Weights of a small GPT-style language model, trained from scratch on English Wikipedia.
Size: 15 layers, MLP 192 SwiGLU.
Architecture: RMSNorm before each block, learned and rotary positions, biases on query, key and value, tied embeddings.
Training: a variant of SOAP for these matrices, 3711 steps.
Each number is 200 + 40 x the weight over the matrix's rms, rounded and kept within 0 to 999. Layers, rows and columns count from 0.

# layer 12 MLP down, 64x192, rms 0.187, rows 0-63, columns 144-191
251,246,190,168,313,175,91,171,221,198,177,118,138,154,130,226,186,306,155,213,306,230,168,160,129,88,258,296,104,117,7,56,83,207,163,219,144,201,270,130,203,88,309,198,142,193,196,155
219,251,93,154,173,197,187,222,221,155,253,209,211,204,172,200,150,151,144,265,186,275,187,248,191,159,239,125,147,235,156,195,179,131,252,214,219,170,239,143,277,189,230,165,267,209,161,149
200,208,224,134,146,253,155,202,136,148,182,132,197,104,256,158,235,180,172,206,214,168,208,156,198,192,218,219,244,233,213,215,153,180,201,291,194,195,91,175,205,149,183,227,272,203,239,257
188,157,191,250,226,223,271,229,195,142,190,222,223,195,251,110,185,165,318,182,182,182,121,232,181,227,198,214,189,181,190,153,146,231,232,186,250,195,195,158,267,176,142,207,183,215,234,166
168,247,295,225,176,168,230,200,177,151,168,188,189,214,159,169,157,225,168,200,160,216,257,248,87,163,190,215,206,178,183,215,196,160,153,101,129,266,114,178,276,198,170,181,106,207,135,228
173,176,229,118,242,186,202,202,193,276,129,258,120,223,98,230,226,194,170,162,118,138,135,209,284,233,116,286,268,250,215,221,211,174,307,183,228,199,219,257,185,192,247,180,177,212,128,140
214,141,202,214,208,147,196,181,144,184,171,206,184,252,223,210,244,148,252,187,228,246,251,257,254,207,191,252,204,169,187,203,196,208,183,204,211,231,238,253,221,183,166,212,205,142,231,237
182,211,162,218,166,223,256,200,205,182,121,265,241,180,212,167,172,193,206,133,176,207,207,159,236,150,170,127,178,153,171,244,230,192,175,196,228,205,129,202,254,193,170,197,216,147,184,239
232,204,219,168,185,186,190,178,149,229,271,174,262,183,220,227,155,201,254,193,230,216,228,172,205,192,99,141,245,191,188,186,305,208,166,177,248,217,242,225,180,132,112,229,232,242,233,250
242,175,117,254,241,170,241,237,197,210,177,242,245,151,280,194,220,171,179,215,220,192,229,167,183,190,196,226,156,194,135,219,185,144,128,137,170,189,151,205,194,170,187,218,201,222,176,236
227,212,178,244,191,173,202,151,190,264,254,181,234,151,203,176,230,209,203,190,175,234,195,238,277,225,276,177,205,138,267,174,256,116,219,164,178,195,179,211,166,170,206,216,220,149,185,237
217,256,172,172,139,211,142,133,157,189,174,264,166,177,228,239,236,138,211,158,242,254,116,149,217,165,224,266,223,139,139,261,253,160,188,241,195,225,196,227,187,223,195,212,230,165,115,259
124,174,195,273,207,203,217,171,244,320,246,135,228,197,230,180,178,189,215,165,229,234,125,252,198,250,205,159,201,279,169,271,182,141,125,264,254,265,192,196,213,182,145,205,215,246,240,210
272,204,181,212,197,276,205,137,155,168,237,173,224,218,186,201,180,201,245,246,184,235,140,164,151,236,214,78,151,245,157,219,209,238,198,120,220,173,252,202,283,181,226,190,194,235,181,234
236,177,163,200,213,207,187,103,197,184,257,219,215,161,240,189,205,218,202,212,242,207,205,219,224,166,212,165,262,244,195,250,220,232,207,181,193,214,190,190,203,124,149,160,232,186,246,262
238,176,233,171,211,139,196,186,255,249,163,241,217,204,195,214,231,230,248,189,267,204,177,179,238,221,244,210,252,206,219,224,200,202,163,193,180,253,207,260,233,255,193,226,136,213,246,232
342,208,192,217,229,247,154,240,211,137,179,201,248,193,190,163,173,114,186,206,175,248,173,254,230,224,184,204,148,246,191,128,192,295,252,228,244,225,162,249,122,200,174,239,244,181,218,230
118,168,154,173,202,179,172,166,124,189,179,309,169,192,274,160,259,112,223,267,264,178,163,223,167,191,187,240,198,204,172,198,212,196,221,150,154,295,214,236,175,224,209,163,196,215,171,220
225,255,206,210,125,195,246,230,190,239,108,215,265,273,199,201,198,163,178,168,134,201,226,240,176,135,132,198,216,188,200,163,141,165,193,202,187,267,183,264,226,196,222,325,133,176,178,166
233,189,187,186,179,279,253,247,230,213,176,237,234,229,216,195,175,208,108,190,256,205,247,169,212,208,212,144,190,229,160,145,230,235,178,214,209,111,203,213,168,255,209,240,219,234,217,125
285,137,179,202,176,266,168,221,209,179,124,210,189,219,206,329,164,243,176,166,184,185,261,194,124,170,202,189,175,139,189,199,203,201,168,122,226,210,223,217,216,186,265,139,181,239,237,167
208,197,208,179,217,130,189,162,214,137,217,151,235,118,216,196,131,185,209,151,223,200,183,164,207,223,204,296,240,242,248,248,215,217,217,225,184,204,207,239,159,157,164,215,261,111,243,256
194,267,138,176,229,233,222,179,247,151,153,222,237,152,273,191,183,201,245,204,225,159,149,221,203,278,111,211,170,140,188,237,154,195,218,211,184,150,170,226,167,290,174,193,191,190,154,156
178,231,212,220,212,130,183,125,180,230,280,236,149,186,70,173,119,245,241,188,147,246,197,190,282,189,233,176,208,211,178,187,258,234,233,177,172,205,222,201,189,222,165,252,230,194,219,237
217,223,200,199,174,219,233,233,266,235,272,194,218,218,233,172,208,190,160,263,255,201,173,211,248,171,202,166,200,162,188,221,181,187,175,226,151,185,178,164,216,173,144,159,255,233,175,264
206,200,200,219,245,239,161,231,203,178,211,222,263,212,119,205,128,216,169,119,227,199,216,212,184,178,135,182,183,224,176,200,188,268,187,189,166,179,230,185,171,210,210,125,281,263,145,181
230,206,205,265,179,254,371,241,242,158,244,166,173,101,151,199,197,158,199,214,173,92,147,172,147,119,134,181,89,241,266,292,219,158,196,190,251,214,120,172,124,150,192,184,185,278,176,215
218,242,156,194,179,163,276,221,219,155,276,174,185,169,201,257,89,249,207,178,169,152,233,180,205,208,191,159,211,230,233,177,170,196,171,130,200,161,263,164,181,180,204,219,200,201,208,246
244,171,266,148,217,199,114,286,170,138,188,125,250,187,210,231,225,173,210,258,248,185,152,143,196,162,255,198,223,283,250,200,239,207,175,228,206,188,205,191,170,163,163,190,198,202,122,204
198,199,208,233,189,174,184,183,217,131,187,214,184,175,236,171,152,195,222,246,217,165,166,126,180,190,189,225,251,141,122,196,187,276,156,116,198,199,275,228,249,227,189,261,201,200,207,215
256,206,255,226,172,195,210,260,162,165,222,188,161,171,208,246,189,212,205,200,162,161,217,136,157,196,218,168,224,190,173,197,159,240,203,201,172,252,150,192,249,163,224,267,205,207,201,207
171,240,243,153,131,168,285,154,210,147,234,185,208,153,201,190,157,184,216,190,215,197,275,124,237,145,206,160,261,194,215,227,179,223,230,249,186,229,223,177,196,144,209,187,235,139,138,230
225,190,206,195,279,239,151,153,177,175,208,178,257,192,167,256,228,189,190,216,216,251,171,165,193,150,175,220,185,237,230,198,194,192,149,287,169,214,209,205,164,158,173,228,186,154,244,192
160,90,187,203,215,237,188,260,143,262,178,231,118,164,148,177,135,180,195,198,188,289,278,186,248,179,210,185,169,163,231,181,236,243,252,208,236,187,233,263,215,239,188,242,292,203,236,167
221,153,238,136,212,195,236,216,224,201,228,180,211,198,181,171,120,214,258,222,253,127,143,222,225,99,131,206,242,219,237,195,260,181,163,253,144,214,203,255,194,223,238,168,164,204,207,184
201,180,190,186,177,167,213,213,185,215,240,264,260,151,192,248,176,268,173,120,231,241,184,173,164,157,278,211,181,177,195,157,258,262,189,153,206,223,216,281,206,215,274,280,236,267,103,185
134,143,125,212,194,140,96,110,213,234,247,228,201,240,199,173,212,191,203,190,264,171,198,236,188,140,187,208,243,166,201,169,229,253,142,193,181,258,205,227,217,211,143,222,163,208,194,294
174,237,179,176,195,206,161,202,172,148,180,202,195,187,223,205,211,167,185,180,174,170,223,205,167,152,155,274,221,254,154,215,167,221,216,152,288,200,144,224,190,234,184,213,219,239,184,216
199,276,192,185,146,217,91,176,180,203,157,204,204,131,110,230,220,171,162,133,239,243,270,155,201,189,202,170,220,267,174,252,148,229,252,143,212,251,274,98,139,199,185,149,120,147,164,168
237,205,176,178,206,232,157,193,202,211,202,255,180,301,180,245,201,231,224,173,217,198,213,128,186,192,170,203,179,218,168,195,173,203,153,193,167,184,216,218,253,111,165,132,205,151,212,231
206,273,240,282,255,216,209,176,232,198,261,261,119,267,188,210,190,162,125,275,204,207,194,149,201,199,159,275,188,206,191,202,234,213,235,181,217,192,152,200,147,166,174,161,214,215,156,225
191,221,183,152,247,255,190,169,242,197,209,215,181,217,190,212,228,224,211,214,213,222,223,235,217,181,160,215,232,209,254,224,228,174,168,211,178,138,137,164,300,176,176,237,196,166,228,179
86,187,163,297,129,171,253,214,218,222,196,158,203,144,240,244,216,176,234,191,182,171,127,166,155,160,195,211,144,172,157,230,178,223,210,196,233,217,265,184,193,205,178,233,206,237,195,213
254,239,203,151,167,204,188,242,113,236,259,232,232,211,200,251,194,228,238,204,242,211,248,238,190,206,181,217,180,129,204,164,244,247,198,137,148,211,202,200,214,174,144,207,192,160,171,273
171,220,161,168,219,210,158,229,216,160,215,238,182,187,209,180,157,240,154,172,218,158,219,239,224,242,227,240,195,153,173,165,212,222,201,263,232,182,213,195,212,122,225,222,237,193,144,196
269,150,151,236,191,202,180,115,162,222,142,242,223,188,166,180,157,207,264,184,182,188,265,189,179,263,197,261,241,160,230,184,239,172,205,168,214,179,242,200,171,240,252,211,235,148,204,200
179,178,137,250,207,131,203,225,158,120,220,274,233,216,179,148,122,301,196,186,187,178,158,147,170,162,191,206,190,238,224,194,171,208,158,187,157,231,171,229,196,230,245,206,159,199,201,186
229,193,142,250,241,213,184,205,180,184,160,178,92,202,228,195,138,202,179,240,172,168,214,177,205,212,203,193,250,214,253,143,123,249,164,255,237,159,164,152,174,229,133,193,161,188,241,241
224,170,201,198,208,181,157,216,202,216,210,181,220,146,138,196,232,243,210,180,158,190,224,198,211,195,270,222,205,233,240,153,204,201,226,226,160,222,135,245,219,203,161,205,158,173,209,135
205,188,154,214,200,167,261,166,249,161,153,175,185,251,307,159,181,186,194,158,145,203,232,220,224,198,232,264,137,218,249,209,217,210,227,194,135,221,216,189,134,150,244,261,191,232,193,188
230,243,166,189,231,149,230,217,159,238,197,140,187,166,261,150,147,173,255,122,272,234,198,213,221,144,148,169,227,92,168,227,213,221,120,248,198,203,203,192,206,95,197,225,141,171,221,254
230,184,146,246,214,201,210,224,143,238,188,206,185,166,214,167,168,184,235,159,244,216,156,208,162,238,233,151,186,218,212,227,157,271,160,184,177,176,224,130,184,225,230,158,186,195,216,178
268,223,276,207,237,249,241,248,228,238,217,162,215,180,226,243,198,225,257,212,215,183,217,156,155,228,163,244,169,177,139,195,285,228,150,229,230,177,154,253,224,174,144,238,254,198,255,138
171,248,211,196,187,213,246,178,220,219,174,214,245,218,211,205,150,153,174,113,269,175,206,259,176,233,165,203,179,184,147,248,161,200,146,273,229,240,222,260,138,181,144,231,145,216,225,165
191,229,244,173,220,243,219,234,158,114,243,267,128,215,242,290,236,150,244,267,206,275,219,200,171,168,143,196,183,181,189,220,255,251,184,209,107,255,161,151,192,243,174,224,219,219,100,193
263,154,203,173,183,164,204,227,213,185,134,237,150,186,215,214,263,147,215,214,222,108,242,278,268,191,182,234,179,204,171,166,196,153,188,197,275,118,212,149,147,228,188,172,306,162,189,228
187,226,159,219,224,195,297,225,264,179,223,264,200,243,248,146,180,184,204,155,220,128,185,243,245,222,118,218,205,190,219,225,283,192,157,141,192,195,161,197,164,221,182,155,128,238,225,254
203,175,161,189,262,139,216,214,196,248,184,194,187,167,161,262,200,221,196,224,192,187,206,173,132,175,224,126,165,184,219,201,169,136,144,234,243,307,182,242,237,216,220,181,160,247,128,212
222,156,286,184,191,174,236,210,254,243,250,148,185,192,168,127,173,173,184,159,184,174,227,146,212,221,144,272,206,228,215,174,221,176,233,232,175,205,141,223,229,196,177,237,236,220,188,202
143,247,171,217,273,181,180,212,219,165,205,191,222,202,201,157,219,174,171,238,184,224,175,195,211,261,277,235,169,245,237,201,194,166,244,248,272,109,153,172,267,274,204,149,182,240,213,214
192,207,232,155,202,80,178,187,205,179,222,240,319,226,215,205,166,289,293,179,180,268,196,189,279,271,241,156,247,245,154,213,203,193,209,220,197,198,239,150,204,230,172,191,236,164,179,215
269,236,202,210,167,194,219,178,217,213,208,222,184,249,173,190,225,174,232,209,193,207,229,186,185,176,200,253,183,183,235,214,260,212,101,168,209,202,207,196,162,207,247,168,169,261,98,211
264,179,188,243,282,278,176,206,199,203,214,186,202,200,202,157,182,152,238,246,185,185,141,197,229,144,185,166,240,198,206,205,214,226,189,204,216,169,212,142,155,233,128,220,188,270,161,202
311,200,244,177,261,168,182,223,232,116,169,192,208,150,229,200,152,173,160,214,138,250,201,244,262,226,157,195,243,249,187,163,285,102,233,171,299,196,164,241,228,221,200,147,223,179,160,246